Weights of a small transformer language model.
Size: 14 layers, width 96, 3 heads of 32, MLP 384 GELU, vocabulary 8192.
Architecture: rotary positions, no biases in attention or MLP, capped logits.
Each number is 128 + 24 x the weight over its row's rms, rounded and kept within 0 to 255. Layers, rows and columns count from 0. Numbers have three digits each. The size before them is the row's rms in percent of the matrix's.

# q: layer 8 attention query, 96x96, rms 0.189, rows 84-95, columns 0-95
# k: layer 8 attention key, 96x96, rms 0.181, rows 84-95, columns 0-95
# v: layer 8 attention value, 96x96, rms 0.181, rows 64-95, columns 0-95
# o: layer 8 attention output (transposed), 96x96, rms 0.172, rows 64-95, columns 0-95
# up: layer 8 MLP up, 384x96, rms 0.21, rows 0-24, columns 0-95
# down: layer 8 MLP down (transposed), 384x96, rms 0.105, rows 0-24, columns 0-95
q84 112:127132145120154101082124163100124106109143134106140181119102153141131132109114094134137109126120133091131132165143149161109106071095115152109125138109148122162133165099084136143150111145134126138138129123150116092166149100126095153126156148146144114145090144146142132035125112160148153105
k84 109:098112139104122133123131120098112137132128147112129155145129161160143181136144102103173124155135150164164127114114113193113100083109114165121098092102131134137071177120143098128128133156132141135121137112141126173147146071141108144126127116135157128148107150145110107121069133140114082135
q85 106:117098137149109139140147084134158137125141156103128147110126103147139080112170141135097118096144105095142126157146160126175145171090108125161101116107129108132137087124120108086130093106163101130160111063128142180116157122101081102116109132124155113150134140166110146150123117120136143106
k85 109:153111128137157155082125104134146122106119122099134105109112089104115142120181176154143128103137116085171162127116136152162123161083110116157160103109099044116087140119123111102135108143117137109151146127142113161124143124132131121134121110112159109121078142130127175140139090135103141128
q86 128:117133094123190091129102133175123127128108140102104105144144141172165129108108133070117135090104139130123128091136135132163141116126082091117113126136139090145128125112089185103125124139094122149094101142135095145106148165108118117141150117101154144147178159145114095149155157142124133117
k86 103:121153115121141104138149111204130114125121097169127115122106171149147149097163140115081135130142121173130128144115131137106128100105125136108113143127153123104121125129166114159127164180101117129139162143099133107143154135158175124130100122119144077136157161153129114118212123134130140143
q87 111:144117099141135154113082090156154121150137134108103144142123127126150089128115145136171126149127109139120131101107043113122099158141093089112118075130131123124122127113111095149141096122146124180172126168100129142109097130118088115148151153123098101122118086156157113112131107138160121162
k87 111:126133124110157139132085087139160128120122146099116112145120095135113087123135140151128114137112160171123118082108118125110147135174106127116095123147130148103120131120061103139162083127134128190149140188106099124106119104121098133136135119151094119120145118178156172122099137082109122112
q88 107:162121149124156086108129143114097123119120157108137125116114164087118122107164115098146118111142153122135153138148113147135104118135148110155106137149108132138165104163111102121095128146194152098167090124179165051111144095127136161126080100135101125131113095138122136147144124095122136132
k88 113:084083099127145089097117099122162104136127166095121155156125162123098136103128124126109119156149124154123164132143143183154119112128172096140087126138113145163177157137110167102083148096155140083140099134128120126097127129122169125133105142114117174103115102152122147134110155114137124138
q89 105:147160130149131123134121146139107129108145113134119096138085113123142127160139129066113101098135127125153109139131098141147172136127142090165146155130083105116120148124112120192069134140141123090168130135120135102148092137130113093158143101131126092061136127130143080133121143143144112078
k89 109:127146101127140118164136124119148142132152149117129119125084098146102156122138126079136116128094107112121143135087137128093121147138112089130105137125103139111142172065106129153077165104149124129164112107138106096161132118154086138115148107102124106085100081122146051123106151134116136120
q90 120:100149125119122119163148136089202127118109127097069126114116145152106152079091127152101086145120162101117143119162126139142119162157161139139121174153107101140119116120123128142089128119108135142116166152136145098126141170115111138124070146132153109106130116131156127135092101111159164125
k90 113:138148152152134148154176130093149092119134097165102105141097143126136119105093135116119157146102122172124114116127117143167083129123147145111128159141082113144115146173122151097075106130115132182122145147122115131145116133148094124104067154104125119123128107147086085109087130100143148151
q91 114:089135159132129166099114143133178163108125111095123151128162120159146143110124099143104158152091123123157109168130121131105130128151123133152106108171136092132149158085098142130122087146127129137084146147105123130108169103091117162179136093127140156131153151148151143115082097089105151125
k91 113:111130133126093131154124125118165154149153104107155138138162128147184166138103106157122156157072164114106144112130132171146158156129121118121098114161119096128122168121089149139136147144124121141085141130102134146094139148094168150116135070082105108118135150120138144132105092131085148154
q92 113:142095140163135119133080148098138113167181153120153154102108141124118096069100138134143078128100099076103118167106128121073113132103125115133163139154120135064141125123126133158132136128101130129140110124143090132119163140112162126103152111091134155144126138108142153105129094110142148115
k92 110:106118094167147149148099144124140132138178125074136129146134193116140114142112168118138104125135102113183116078134122132101116098100155150093125178147127131110153114132129104141129119144122126122136121164143115163126176118149138126143167122159084136135134142099125114081098119099159108088
q93 108:149145127100128122121121141108138136112104129136144113125161142127140127130120133156156127108141091146120160122116112159106123119159161121151152120094064138167075163070174182103114130146170123143144134103145120092108117138137128156164114157092086128121164128096189140146141135110149152136
k93 106:178150083130094111141108118128136157132067138161130152114140136101150131117106131120158089081122114104111159087122152151123096115163138149152120117105102156142130130085156144104129133119151122142159148113165142102115110169144155171128102120145093086113125141112182134089136149107121154128
q94 104:144142151125132129109119121131131141111170116082136155174126157157107117163124169149114144135176133143092154088120150106127116120110148125096144136189081134156173093143130124121112129119185107153172148127108155103136105081101124123100144134114144145143125101145154096142102122143121153088
k94 114:123140187062147128160116126109136130135127112061140135136128173117087146136118114113140154150119129110103109114119135107128093155175119154128147093130103155173137077129098114138132149117175152127122141116105103158083109106152149114124121160104125129140108107140120123115123110070131170143
q95 118:135160172150129127085133108140119115080121130132157165145145103118100108137132098073140167105135138138137119109139139125172131137137153098082159095100116158116121113124137145145143172095136155128142144091114076149152132160137156178131153136082130094109154116108139150170140127127135168115
k95 102:098132124122111132092122122111128118079116147141153139115104123165149107120150119104154130153123143192115115102117151132132115129134114120143171107110091185116155122144169126105124105075155120110130147097132092142135136146190144151115132153143116134102144107081065142157109127118135149077
v64 105:111142121116184121098161120144113130148134116127115131116102107088149140133110154107105147114124142092133144087118119163143091085098106110130066127115131107117138173143115117101142096125086081114126097155123151090096160124132099130105172160116127095088120145107149113140152150133089089115
o64 096:134144155113139154167103087129119144142133126131113094115095125113132174115143118120114185164106123104168173097101122137148115104086107118173106089094110078149123106123106150131125147122111136135124127136149105096132159151120121119143118137118142109060109096128099101184108133143105095135
v65 105:151129156109122090114134109124132115160133121147118126121117109149143113089105134129114134181162138135144166136070153177177175140167155112151115168104130137165140115091108108127115112139154140107112125128115138089140146165145144185094122113126135123162153149107167133124112118157161080129
o65 100:127117088137116132125142080133163099188127119131145110163110156119124161134141121143117136148117112176106169141116145124164151175174076153078107110097105144119121110120118131125085094154124105138117111110146112087148166135141168129122126098151123122135165148123135166137171091132130123128
v66 099:094141066123140153149118189140110168128117104134164138156117087110120107131111106139105159112126109152126136152121115112109108154116156108184086128108150124148110129149125113163096112128171145116125107094114107116106136157136154084149127210138149148117105148127136136113139104131139146156
o66 110:100096084151163160092153114130062144115128119080109112095103101084122129145145161121131152133150171142101120154077094163092131118110115133107101137133170132123154126122152089122098143126124175119137141136121145129125087144129122126136116130127127183083125088141113129123156103108128129137
v67 100:139102109107129127148161172113152108140154139165134081158132091116134168153123143134124140111099142115108124137154069086051108145104120094160128123158121112126111152121104136092139152129148132146091119126086159127124086140129118147098099095115100142109127110148158143094109118104090120140
o67 089:146099162166136169144122136100123140133130123091112143174142099126111136115054151182139134134138156133113123145116145161103126164137129124169101130106118153147150124165129135163142168122168131138134126115118106124148081100098114138147086153076148154107107162155112156143105118150152146115
v68 103:151172149092123117137128112149088098182098125142150134111125124123120135101152132109114091109127132085131133118130092144165158127147106118100170116157118141098160077128163126140128142132142097113128150090147088131118150151145173097153104135076060133107126150148120132143124127125116088102
o68 103:085117148102129109132155137113110158152151186115122116118089110163154149104141124148123135100122117135192134148097077119130121130154150139098139100176119162150155097123130141118125131146150139141120134131183122138071179126113148167147155140125106135117131127128131118139127144099141116057
v69 107:164120085105081147118136087080077084132157139131119119128126149185127137129110118144136143140097078139125125091170123136153129157156120095146151142121111126160145128128146144114135137119154147127087145172129136148122132161130177117132111103150136170161143144130177126153091159114106149125
o69 096:137151123095122144121139155125108103152168156099116097127115105130149134092069106179108131125129097102088116114205099138137125166119128124095159113129140152140136107108118125144146110147145138094122156174123113100097109117142116099122108135151096139167193150135135124155131163133122151112
v70 103:145116131117182109139138124148163168148142112112084144110103108106096146122128100167092129137114185116107128094106116119146079120131123137123139112076121069101130135109101143120093132130133141146106113153159145120136168144108124106163111150093130146121169159142129142131099134144128057145
o70 102:181145149096173090120130104149117135105121145144135128125153110079169136126109102178133095150099144105120143190146126110103137139146123146133124126106137080133165128109110136097095129100109128146101115107108120121157144133128138153154189141115127118137120110122094133094121082105140076164
v71 106:113057145105139151187115156147098163084123156126166154123086118127110166136146113096102151113136142145166136138143097158145124132059151165141118123146104153127156117123138128114124128108145136152137143130118078092136077107139146122106099098140130150134110121148106137129145140122115149092
o71 098:143087125118146174085137139183143097091130158151145144134126112122125135126100136122144135116131159137137080158123139153087111115104145121123132149160105156123142152103120116182077141107117108151155137119118137116142102141166174099111094141157075136127096086161133119120087118103099154117
v72 111:141131143134123161152154130095090116141160152122095147159114124116107133122132153135135129093107147166107125129113139098144143095109170119111161114086171104134111129094128085104118209135102131109165122117097116088145133160125162146119130178162098090137161137125134129154135148117111126167
o72 099:130108137117131181142090124144128114156154153099063149138107117127153164148159126119099124128144144146071124138151101114149124109118144084152129103126149122130116118113145154099119105112092088119179103078100097091139157111138138158139150147160157093153173156144104139112144146120120129133
v73 113:157076134129096098139138114085140092150108135129128112119163101089071104115101083142122126133170142106145126175111162101095142136128145115119122142142126118107114134155133165114117152166153124121161121161078112105116118179092113164129153126130137093142144130132185134101123156123126146134
o73 110:120092136157126156165135110098112097155132143163124127117137106133128177148124106161150118099165157093100151147110133110123120138127142118088126136156083137117140119153141129134116152127161126146164067165096043160113120146097167142148135107131149112104123128131117123121149181139147149134
v74 107:180128178122107131125139115149140140105114114119106131147102091124122133123125125146173150109152168104089136121131158134086146138106146118119106145099142125132121186090125167144130157115161129157111086134140134133130090133173141105115117085118134080088101152161127163099138133069145109126
o74 101:077152164164120154136085170121129120137120136170122097127126125157167177122126112116149141116159128135119128101102186110130187159169146157191098128127154154096148173097120139134118187143134117130106114136156145122131134140120131105118152118112138109142109154146110122138121105138147105134
v75 110:127131156096102147097141114122123109148119087110125141110121129121115113097088112127110143135135070152106123149113149103111113094150126111103165074164142105123120081112147118148122105106109158134122093111115086106159150109146110123122102099115141183134133078115152078102146114092107109173
o75 100:137117102141099151136148107114149122100111130076146094120110091122163119081146106093166135141077152112130140120128158112140159108120109125114167113123165086130126144127143142111097118159131147149115082118116141151108159131107090138087127104151159149125116163093189174113134105121166137135
v76 101:076129140138082141111182141124118134193126131137106127142164129164143163144158134135126142156110102147134125094151088171127166118161157125130117118110148127133094100104146112128148108148081109121159110133125121111123126105145124109166148093176115111149159127129168106115119189138141104112
o76 102:108138176121127097103138122131122115175151119096090109118128113149109132129135183136088176130105125142154140116166104147077142132115101129152128135137159095132135117090134139090161117139124097135166067131123127108138123172142153136142168086121100099145139177108147137132093130156130158141
v77 115:172083147125183080157121117101167152145135125162120119162121075139149124083108091122124140128149089116107079156100137132152138153138136126104120124160128130154106134120105095117102178173094137115137141118147135154085155114132117132136116128097115079110101127097121132135154133142160143128
o77 104:137129111135180134118109131145155141123141150134096159104117079142115136141100129129121149083114126177112091109128141071106157145124117116116153129072090139132146138143085150110090167139118135152145148080161126114146169120101108120127129110094142107121144149107085154106136156164161162138
v78 097:132115135168138130129115085105155128152094086158175150083156142135146138176136108132123108148134135141108126150151142103114147115124137122102138149120153168090094096120150122151067083122161090130115120099160138122112112085168133142135106114146097137110165162112132159129126143181117115129
o78 103:095132118134097112094152126120188111153130159129140082058148132158098135128103134099139102105148148122128148101114132130100125160138111122126098117129114133072135089130122106125114110141150068122126158104149104115107095144129127144096121148104125148110085070108147147146161101118159105143
v79 097:120093130116106101104098111103118107115114074119096152152116174114153117116110120117123152116071121150141131152146112110142134147152094126152144109087126080094095162145130103123127095158099082125184133168117133153114100144070088125117122145120136111119124104127176119118153152112129140124
o79 096:126080160123107114148080163126124108097106100080099105121132178122117129171085119117076149093106104143114132099113118073091115119111158108114133135107166089135095149168103116113113136148106103131144137141148117138134157127110139127122135136147153125078115083121114148081117137142130132127
v80 093:146112128155147125150127193144117112182143115090200130130116176068118152105106107141146150137105144102125146109087149123124121123113137144137147055108133112160135145132169106127133138110110145143145159122122166095149126107182109106117135153135139148126120129137115157123121124140143164121
o80 109:131109142167146125140158131160150141116141144138094125148160178077084124137135171102145130116106168072184116142110113141149145119135094156121141096131152075160118141102117141125107142103134154116109160148130109089113091120159101114117127103127147130123124183142127136085139142102149117109
v81 101:123119151118141135123115146156135100145142156174187141108110141151129089108120153157102129123093191137132095099147117139074182134119116135141166152126133088148160149125121129147115142117113115148132128149132140137163061105132143097156157138103135121113086122128173141090147129151133102112
o81 103:150117138131119105153116151111127120150143113121104172099109159140125100135135166089127128172160140113149123109105068136105127140110171153130111122090126141127139146112100097173108160141134097165130140134134122067117097123146101110113093148106118095097112122100136122057143118106104088113
v82 099:137101143156124130148090130163118122137125087134129106118074110111138116117136159128117166130139079144153068128126155107136111131112139136164143156129145144126141111150167119100159140147132151102153124064107132155124112110095078124113124142168138139133167140137132141084123087123066113169
o82 104:156066115149130097080114108126091101146156134154165101159101146097113114128122106117130130089118131140124095106108127115144123152099121091173092115112127121149127098126146136111119134170168111126155151094123112149130085084143114147109107182158153140152125098149139159109147131122100124167
v83 103:121084127135106133140100149135136095127057125105109128095131146136121107105123125096110108096153159131137122172089146131123136158048118096133143135136171120178089125121163131101115148140120135146156139134126133178120077126121153112109115091131153120130148113113159162129118128149099099106
o83 097:093117133173127167161126134111095073157086167149143150113082115093124101121109079095109091139098131139128124126130143137096132120145124148098120173113134132119081151127151140121115096145099095165157157146094140110116121132141101123087132142125146154122144143119129145120096082130121177150
v84 106:131120121132146097150128144169131122142141138093139106138135130175105083130137123147112146129135087156099096111126104068119152154166176112141150096141148132127101161150139098117148092128180126126132111120127147164131093156103132129132144098138138146119118162158102125100159183178165135156
o84 100:115092121100158129120125156122125156136118148108151103132171163150133111121183134184131109116124127098118087147147127138096156174121115132121095152125136156141165145149141088168141103108156135113143083112129163202108101137092108132124149139161130154136103123155112146083135143115128149128
v85 093:151109130109129125114124184148144136144126130137145169129145088119166115156148099131135155129128138150146134108178108212107090168140138136131176125149141178135168138104120155109162125129106126130160105120082142107157094131104150130112111136127097143113115147084119095095136142126138121159
o85 100:122141137079166123074105127167146124164145129086157143124155138074120131137151108107108142144145127120162135117156078129147134128135134152092131100138112173127110127084177123113119135162133174150129077133106138123156130157131123090160076138109145154148099105122104103155130112137118151129
v86 108:134102136132118109079141155118152131142112137122102124061163093111134118112097113175116126109116103147141102145175142137158135132130118088140119119113134119124147136117121085152121145155127130117100104179169130140089145131122094140155176127144180082125137135165128141141086094129179119147
o86 106:182099099097140138086067134144115147162108124136118114107111101108144136162107123178121138133114124114139123142129145155112145144111103132132116147141123104131135097136155091137166132132091166110132104200158143101087132122133104149111182104108129103152132128154128153119116124139130114194
v87 104:170127132149100148145101143197155098132135138155118113123115143110125134119147156098147160131130123150135115103118117172126135129091145103177114079089182091148141124134155164121123178160131150092130140155095119134134166112098128121168119116105128118118114149126108093135121150164153103165
o87 105:185090128112139115151149172130117111153177103097135134139095131132130145137167104118105105128123125115133079127116152144164132156126145158176158144126168053133092113128128163096118160121092164132142130152099148118109119142086133119158150096103128123109137145140090105136123132133092131147
v88 101:109153146133121152155154101126151127141154160107122125129131116116144171088101083101104140167138097117181130133143156107106152144131148139122152102134119121137084124126072110144149103168116151139173102148128146153146113140111089149146117095116082176091109143106118109149111174148134159150
o88 108:104138146135102139177162092112147139143086134127138098140135131138111143132113140161111145106155157103127105096162134089128149167150103100147124154113136140159135126097083109123106164127106105139129144129099109169132164143125084109145146091151104141115082111108155141163098185127098150088
v89 110:121154130124123126121127126083133134109124078105155145110123175105108107144123132134114129109114140117139142115189112147084137149098121169152129140146123136145173164081119151113125121135153163148120184179098108143107108162180111138145133148135119146116161092113132088102151104106116085106
o89 106:165107152108128155097159088105136114116116112138149166100104122173115114117151147122140092126055129111112177162155130145142133140133133129139136126115078177131089137132109100145120119174144146134120143148102141099129079160143110134158108117103119133101146068127140119143117171098134114130
v90 104:119146125105122174098126137126103103163145147109139085152088108117193085160133130107116134154109125137133138146102156160135109173162092128121142127160124139140096080102113151118093165141164189134133153130162112126131107133172121132140156120125132137137132154126136178133136133143147086102
o90 103:126110095088129172104174122173094132124157093159137124083094080139132104135110129145083135153144111147144168098110170110163126115163141134149160134134138161155102109145144160139099128099160143167145127135137149128116106137137104150139133125133156111103154148129131164129155124155132074106
v91 116:117115115131112122113125132144118165127109126144152132137176136092118162070147138126129117135159201124120122116134080147127088156119118109097142154127123129109108155101131156136155129136127146139070111135159111143077110155140103092150124133123163141180163129092168157133127072141122147130
o91 109:112116157142113067132117181121102124126103123143175148130115149109086130126110164148112117128130165089093099132126102128076114124140132126120105151121085129128112134118129160136128162136096105161061110152158168109090113120139102139121113118129159166155140087123151137126136131085131166113
v92 100:128094149122105182109116115116106140140118155134115118171118160129106120145159135112111103103108088109099129114113119087114143129119144131129096126101097126097106113135141150169174115094119123093115124133159135129095090120128138174118134121063195076117132127104166115099144141137136128172
o92 099:143132149057075150106122110103127150117116115154132137153109131157093062156165122149111129136132113115127123115131178123124121095142138154125109125109113130071123121141175153140110144139156139109103126128129115110130101122122127124102116143151185090092199135102106123121099146144140111152
v93 106:109133112134158110158123152115100119095150118107164157143123120120136127104158141081158099099149123141132116105131118143083098127114144117078121149099093109094139121156149169141148085095155144084094091152125143106135090130100156129148088162143099174139161087115117153105149124124123145126
o93 099:119152139121129138160147160166129137132175126127140134177152131079105124107152105129128107130129129104091090118128096147134088145160139116140088138093101164075133113150119148139098122085112140105141133102172118135124118116135133127171073116154128112127140097113195125091134107099160131111
v94 102:112055108070136097163154115166136104134140101153126157113106181096129188163126169093107078123105149175117108140139150128143160101130142164122121131145103152155106112140121126142104113121114153125181145110141107142125145158118111133132137124147122120139109124128121137120137149176133118116
o94 095:134119121084093085145135137169137142093163153077157169070135122087141137159116172104142102101098113142153152162114157124122165116110161153135136117102133169127122154144121166149104114098161155110145138139097121127164147162096126134121113130149081104164143118111132128121123127116119133137
v95 104:149151141154103088165153118154147115104105132093147096063128129134139125170148124136098161140131125120125183135157100141118125110075149102098144104116126161094116152137141095152121137123073177149131088087141122121136127143140128091084096124132149151156137101118156135114115132123129136096
o95 106:132144100160176082109129121114142094121130147104170126127178135126110094120116122136084139110142119133138153167140133172110155123133162097096099116129147097111149129097108083142159114133142117183093135158174071123138152108156142147093102101126143141152155129103137112109126100148150121125
up0 112:166113135160130148143110089103169149141144149152156108116139108111121130147132156093107111111136115110104099103089108135144089159174124113172126157119153124164125141089088132127098105133108085107147112175141105098151113163148154151108111132093169122118104170154129152135129080120118141110
down0 110:128162104109164174127131146174126139135136094096134123120126124144119162126093147096128143118142159145151116110121134099096116137137142143092110143109087096125141181147138130108103141121128135135151112128107110120099123129115126132157160108136083129131145240082141157106146150159135139139
up1 084:151145123128110147143125136133123135115128121114195144186136084132121135122078127132120117100132099172146156134138089149082173099176096114078133160107127138124132122155101088113125156156114112104133089124111130129118138093110088128140120101090127160089106137131144120165122169130109125134
down1 090:165128129112133101159096114143113111098142122101127115154152146069124123096110116118091136154153097115101156101145148161098141098117127169105124130102117154109154099128118119127165127112109151160092160067134128131145172120138108130123069159104147136131142158136159094140090127127095093100
up2 101:105119141117120116083140123127160117159142139153150142112112111127115120135183113101108143116137131152127141139116142121101128090120116080123161135123085166138134124143129106166114174110082123152102150134142127130170090174095124171077110140131105186122163140160181110121149158122132142148
down2 103:102121124099096090175131145111153147146094136149117116158116134136133142132080100117097101161119112135089089131115093122140085083137127113150114122124119167119091094127149066169143162089158104142140146124140116142078145133120087135113137146100121129140127113143152122149144155126095103171
up3 073:119163155129116135140125075144117131175129172124126100078102111137150132119139108152130168105159141145096123138094136111106127160116132127148114122180139126092165153156136073108129139156145110111126157122152155132085131141126117116124101192108085136085155110115154123139093135162144143149
down3 070:092116118110126159115119139114123152128129162134123084120151113135094110138155109167135105154142061139110099111088124115122111114186137111170137135159143178115094139124115154108133136096129155149115090144179105129094165099125114136119153164180133124087135092155140132138124132113130097111
up4 095:096125135122115120162116106096093167157101133170116149173084119161117128116159136076130114143138157185148131132120125122159113147137124111135127137095071135093125118122100130125148166149137132122137152171135127134136127141083169124120104120116109126082139142105128109106138159062142090148
down4 100:131119126158116096080132123100108110133096126154144079168127122141152145120133158179075133158132172128106111141146131155139098123112106139124108088128168134132184135123158105143116129165138146149125163139142102183121133122092140134106129193096117137087140140091125101131137144123143126154
up5 118:136136105105114122150154137092108122129101083175133098137061117128069112131115152126163166125133122095139112126121119137107104123167127114114111120128149150122138077098114143122150106160150077174133132135139100127145077088140129074101129112169105130112076140125140126138118123139126137110
down5 121:176146132120127178089143150114092138075129102136122118173151108167088104112143127119164137122143137110143132121098121146130168099131113128130103085102132110119097073164137119089162098150133134085123135103097107144121141119108145100163158140149132143124082127130146124131090107104128090107
up6 087:094090114140091114184110086118146136134131159135142106156095134113124099136133083124126133121129132129067162103131100127114133093111099103096151152082099143105112142118131115113149143155115115142118123130107182106155119122125131122108088114203120111121147153127120118131161155165162092121
down6 080:151159179135148164099079138115133088080108145106122146137157151137116129114093137104144085160082108164154130171125127151165116123123144146116121133160137147164151161137103146125137110139106097130128179107142082152135145129088138164123108167115145138127148154126167122144127144112096106110
up7 117:108112147093092108128113111148148140125096113138164134124146133155099158170132135115093159132118106107111138108157112137087114075107189075158078148104116139073135098117105145148108144122130112106111110135134132121092134125120119146112111137144141138108082096160160164088127155155128117149
down7 109:126117185130117130138117200157135123123147178109121132120145118109106113134107140108123112125154107127130153140137175138119141100118215126112154128107102164106119133084134115142135111116132168147119154137193130157122125144112122138098112097162118131168124108129169109142124076107119115116
up8 091:126109142132111128140126087122078135107123137165128122121145131099170132114104106160123165103167150178138117120091080114107193142131130138137066156082115147151108126124141137131151143127109124144141148116174170061112152141116129138118138097148180116119095138108136119146122128134122141124
down8 101:138168112114112163091152104117099131152112153106113098135093120157114111113149165099168113119105137128124110139136139164128131087132114109142144124177127074177119117163167092099118113116083127142089098107127129127114081131113141135111121150064114128156156149145129144097125108150132136167
up9 127:120113169140125099121119140124140183128162157150156128116112112133069131115150173139101137117097133118148148099185148120158152165105174128145114083100096138184074136146137122142142146142111091150132101099114140106122148129117170142100135146091093114140130132109155143141141128111124154136
down9 126:118131151123130153123123119112116109113137136127114143091125126117076122124153152143175115132121135104111172106162097100142096141124128128199131078100117090127115145117157086152106137118114151157167130102138117107116140129119129146095060132102113145136151159124186118142162090105170128114
up10 117:104091116159104099104147167123105147105154108147105120076131137135110167118125115153127132149097128157104109116106123137126111132162103132179105144102117132076147101121151099153094142121163106128097083143135126112143084140137154106090108094118114166098085102140123150154142182111110120134
down10 115:141156137156114117090132177105152136172133139088126124175143123126132116133162100181177117106058156123137100106156130147141102111137118170147161121131156116097092118115112127150141125128123116167137082146159138149120108113122144132164134076110122145099117162115129118136084144157129132135
up11 108:101160164146174122143179116071103106099165115109179109125143134127109129118116133108128139178127150090104099103128117157129149163094146110140162134169160124127152117124098152126112146104153128146160127139152124140122160148099157098086157132155161147077141114108099124129127132109127124156
down11 110:146155145082090117088113108109142107148128124137172140139140085134133109114129092137122168133106127129112121120141109093180124118140088121153179128111149085081132124130162117116135140128141183139119127134136119153136154129122168154145134108132182101137117141137047147110121130150150121093
up12 077:125144120120143164141130149097181107159111098140101129126127134136135116164109142103095141116119128138132164090086156167187119138118138103125148115104166121150176165130129121120100138126128066183136138169115133121104129174160155151114116108124102135128089118150164102154142102133147103128
down12 076:119115127146145143134106149143087124100101136122162157125125151132096121106121110121139152136093134123116133157136086146150137129189117090107158156136103141130102131183109121150174198113151113110124152136150115138115136125146103119069097126092123147129122081136102111160138099132155182109
up13 099:133110127156144109148135115119110097150143130113160121127150121115111138149137159126083150115196126116134100165138112125105082146153138194156104093127129178143150115087133134107163163171131119139132109152146112147136142132113104134146145148083164179103124100125163106146111128151118087119
down13 104:142117122123106128121134108122149131107123087156101147109145191103143173094133134104106141165152052157176108140104098102102083120114135139157145120130156145133163148132146121148108123139129161119110107121158133094110147121126166166135144083121136163125170121118130140180140125118134098114
up14 095:124114130105130133154164114148130146127151130127167069132131095150082077133121171128135117145148148124106102106136090105154134146053126073115128134130093141156137115101139128175116121138104126116090165130149113129117116157102150115111135173133117114100134152124089117177092111123129136099
down14 098:152130097119128159132124126126107143125121119126150144102105119131099101164175133095143139150137151093131121143118120122161168106145174126106125144081121074121141108106118162125141111121075173150121109114114119088120137159096129137132146101130128150149127217120146092164099119123164125156
up15 091:114138130110149128148155108131151132164160112138136110135121121100161128185123151123151131143119135146110081122094144122093138126153097065139167123135122132144146153104116108109163128100100118124127190132147156106141112164144088099128108129122103185135134078130163082095128137127154134172
down15 092:129135148162105141107128152123152119094089127106098142142108102117108096090094111172134130127140138092108115157134130102159129134135102158135123155129129121147165082102146087158097108170124147155123064154121116161122111113133131106117163058135118111111112132092121160167095140107151124121
up16 102:098089162097133129136123110154166130125109130127109122169108125152158097119172150118130114074121138109129117105096114146114116126157203129111119110130130160084111101108112109144129116091145121081125126126148176112102133133158092093169114128101156151127123113151117143098110137079151093139
down16 109:095109123128128087165136095134126193155126140084151150127132115115120117102152152166078139147126087142120136101095098164118130124114125069136111122128098124172092097147139127138125069113134143109118116143107120145137157142132122117115130147110104171090131147180091122099094111131150118125
up17 097:093127124125131145166124097098111159123151124117132099126097090109104123133132158130137137130109130142147120123128132109088134206124126141164140102091146127124124096065109107169090162120169136177130104119128113140169182102112091118091148140134145136115127141105161113137116176122150137114
down17 086:168125103128126137145105147131171112136123116126117132130169105135162118147180111178097148138156126163112154116089163114144131128111123110171120135154136093148115092138141142134122099122091154079162146131077128147164160100146153131123196110140121145155105122127128148154133138161095146157
up18 078:142147147126103120127139093138153075168111120145141095116124141142146101114148088156147151058130091180103096110093090086112124129151113113079104123121092154146129165128124120123115126160102152121140106121132132166101114165089138108104133126119085100114137134116127131077135114106137139141
down18 081:105138079144138157129163089149146162153143109095153109100104141162092127131106125172141105123143129117171118161148076126112140109100132106134122167139142131145132108137092132114129113138132126156133126129147106135080157126125110151140176138136181082139149109153131098180151152150116091093
up19 107:113107126114101140127096154088060148111100152161110105133092117152101148138118119117110134162103089179136118090120095086117118121167160081132126118109087134129131145143140128139123131135091125086130124139139138119142161105125144101142104125154140096128147122085110130102113146148144187083
down19 114:128118160119120105123132103124132109106128151137139123110134128097122135123080118203130125141117098159132102167141110116106109154162131144092148093086146147144135115147154157111157122126115150134123136117129153111126099152079127141159196120090088147057127180147106131144129113113127146107
up20 095:112128093155118104119097129120127107110120113121161137145083150174126127148115124088089198155141169152148136119134123154145123110128139125080159145121112185161142135142138170084136166124119158118136106101119109124150157114141121107078102146166137104141106112136115091127127131148084118155
down20 095:086148065098093150147133132126129097077165126090160129116122142135166129140150106161112139100136134114130113111130150129135097151143097176131111123115129068098152093113127100133118120096111141124084137137152116117115160139141098091106109145146088145164120117159131082096130150120141167121
up21 105:101111140079082152154147110171121121102103112138152112152079141129093124074095156140110130120138121162108141121118096138114108102144103092106152128106082128112101139152087140096101128129132131114158138106106119130157108159108099113116098091125200118133135128133142142085148136092141116130
down21 103:182124122144164140139140146127119148151122113129130123149131099123185139094179116118123078124121093138101166153162114094158142128156137150147144141159162131133129145132165145096162122115157120129077124087133168142179096104136142116137139114110128135156166098136156160170157142098120127126
up22 084:151125121151155106079115141105149097134131106158136124125079122160129092117136119145139105114133114103126137096089123174127186144159137071106149136111153155151135143127108087133175149124141136159092126129137175123113084142159138132124104114108094126101173127086137094137085134122121141138
down22 089:143105141131161087128132151143115115132116106119140107132141148097117125143138150158145095094110105081108150145079099173116140127126127102078152093133110166148106138113145058141194133118197113165126135126143135161125151105133137119123126129159115117153142118150106145120083111112144120113
up23 105:131133102116087118183144125139143158158142092127126127097126147121094136116125151120109132103123126178139160103084107104087151138105110087109138085122139139074096134120133094144079155137150086138096108151115148126106108120098125137138110166079159158132134178116124151106145135117108105128
down23 106:125153167144123132149117121157094075173174117113132142116120139089159119105126124099117126095155127119130087154113110101092147172134107097138117132153135170107155138136141098138111138115165196114132117134102107131143133111110111148156111092152111110183143172163135170115154125130131141130
up24 104:146123105106103143139152092097160151128145153139079122111132170143137135145108179145145090125141135109154111168124111098071158126115154100142124149098126147101138117107123141143107100124144118172145174133153141179130139098127134152114107092119170180159108080126149110123140129106155125139
down24 092:154122078151154118182148137132076132104111104127126160132132105140145127111058139127105114092093130122140127136102155123111152137130165106150123102140162091163135108125159141073140121141110179128128138169091122143136128097174125132079098109150137093096126138139140117129139136100134150128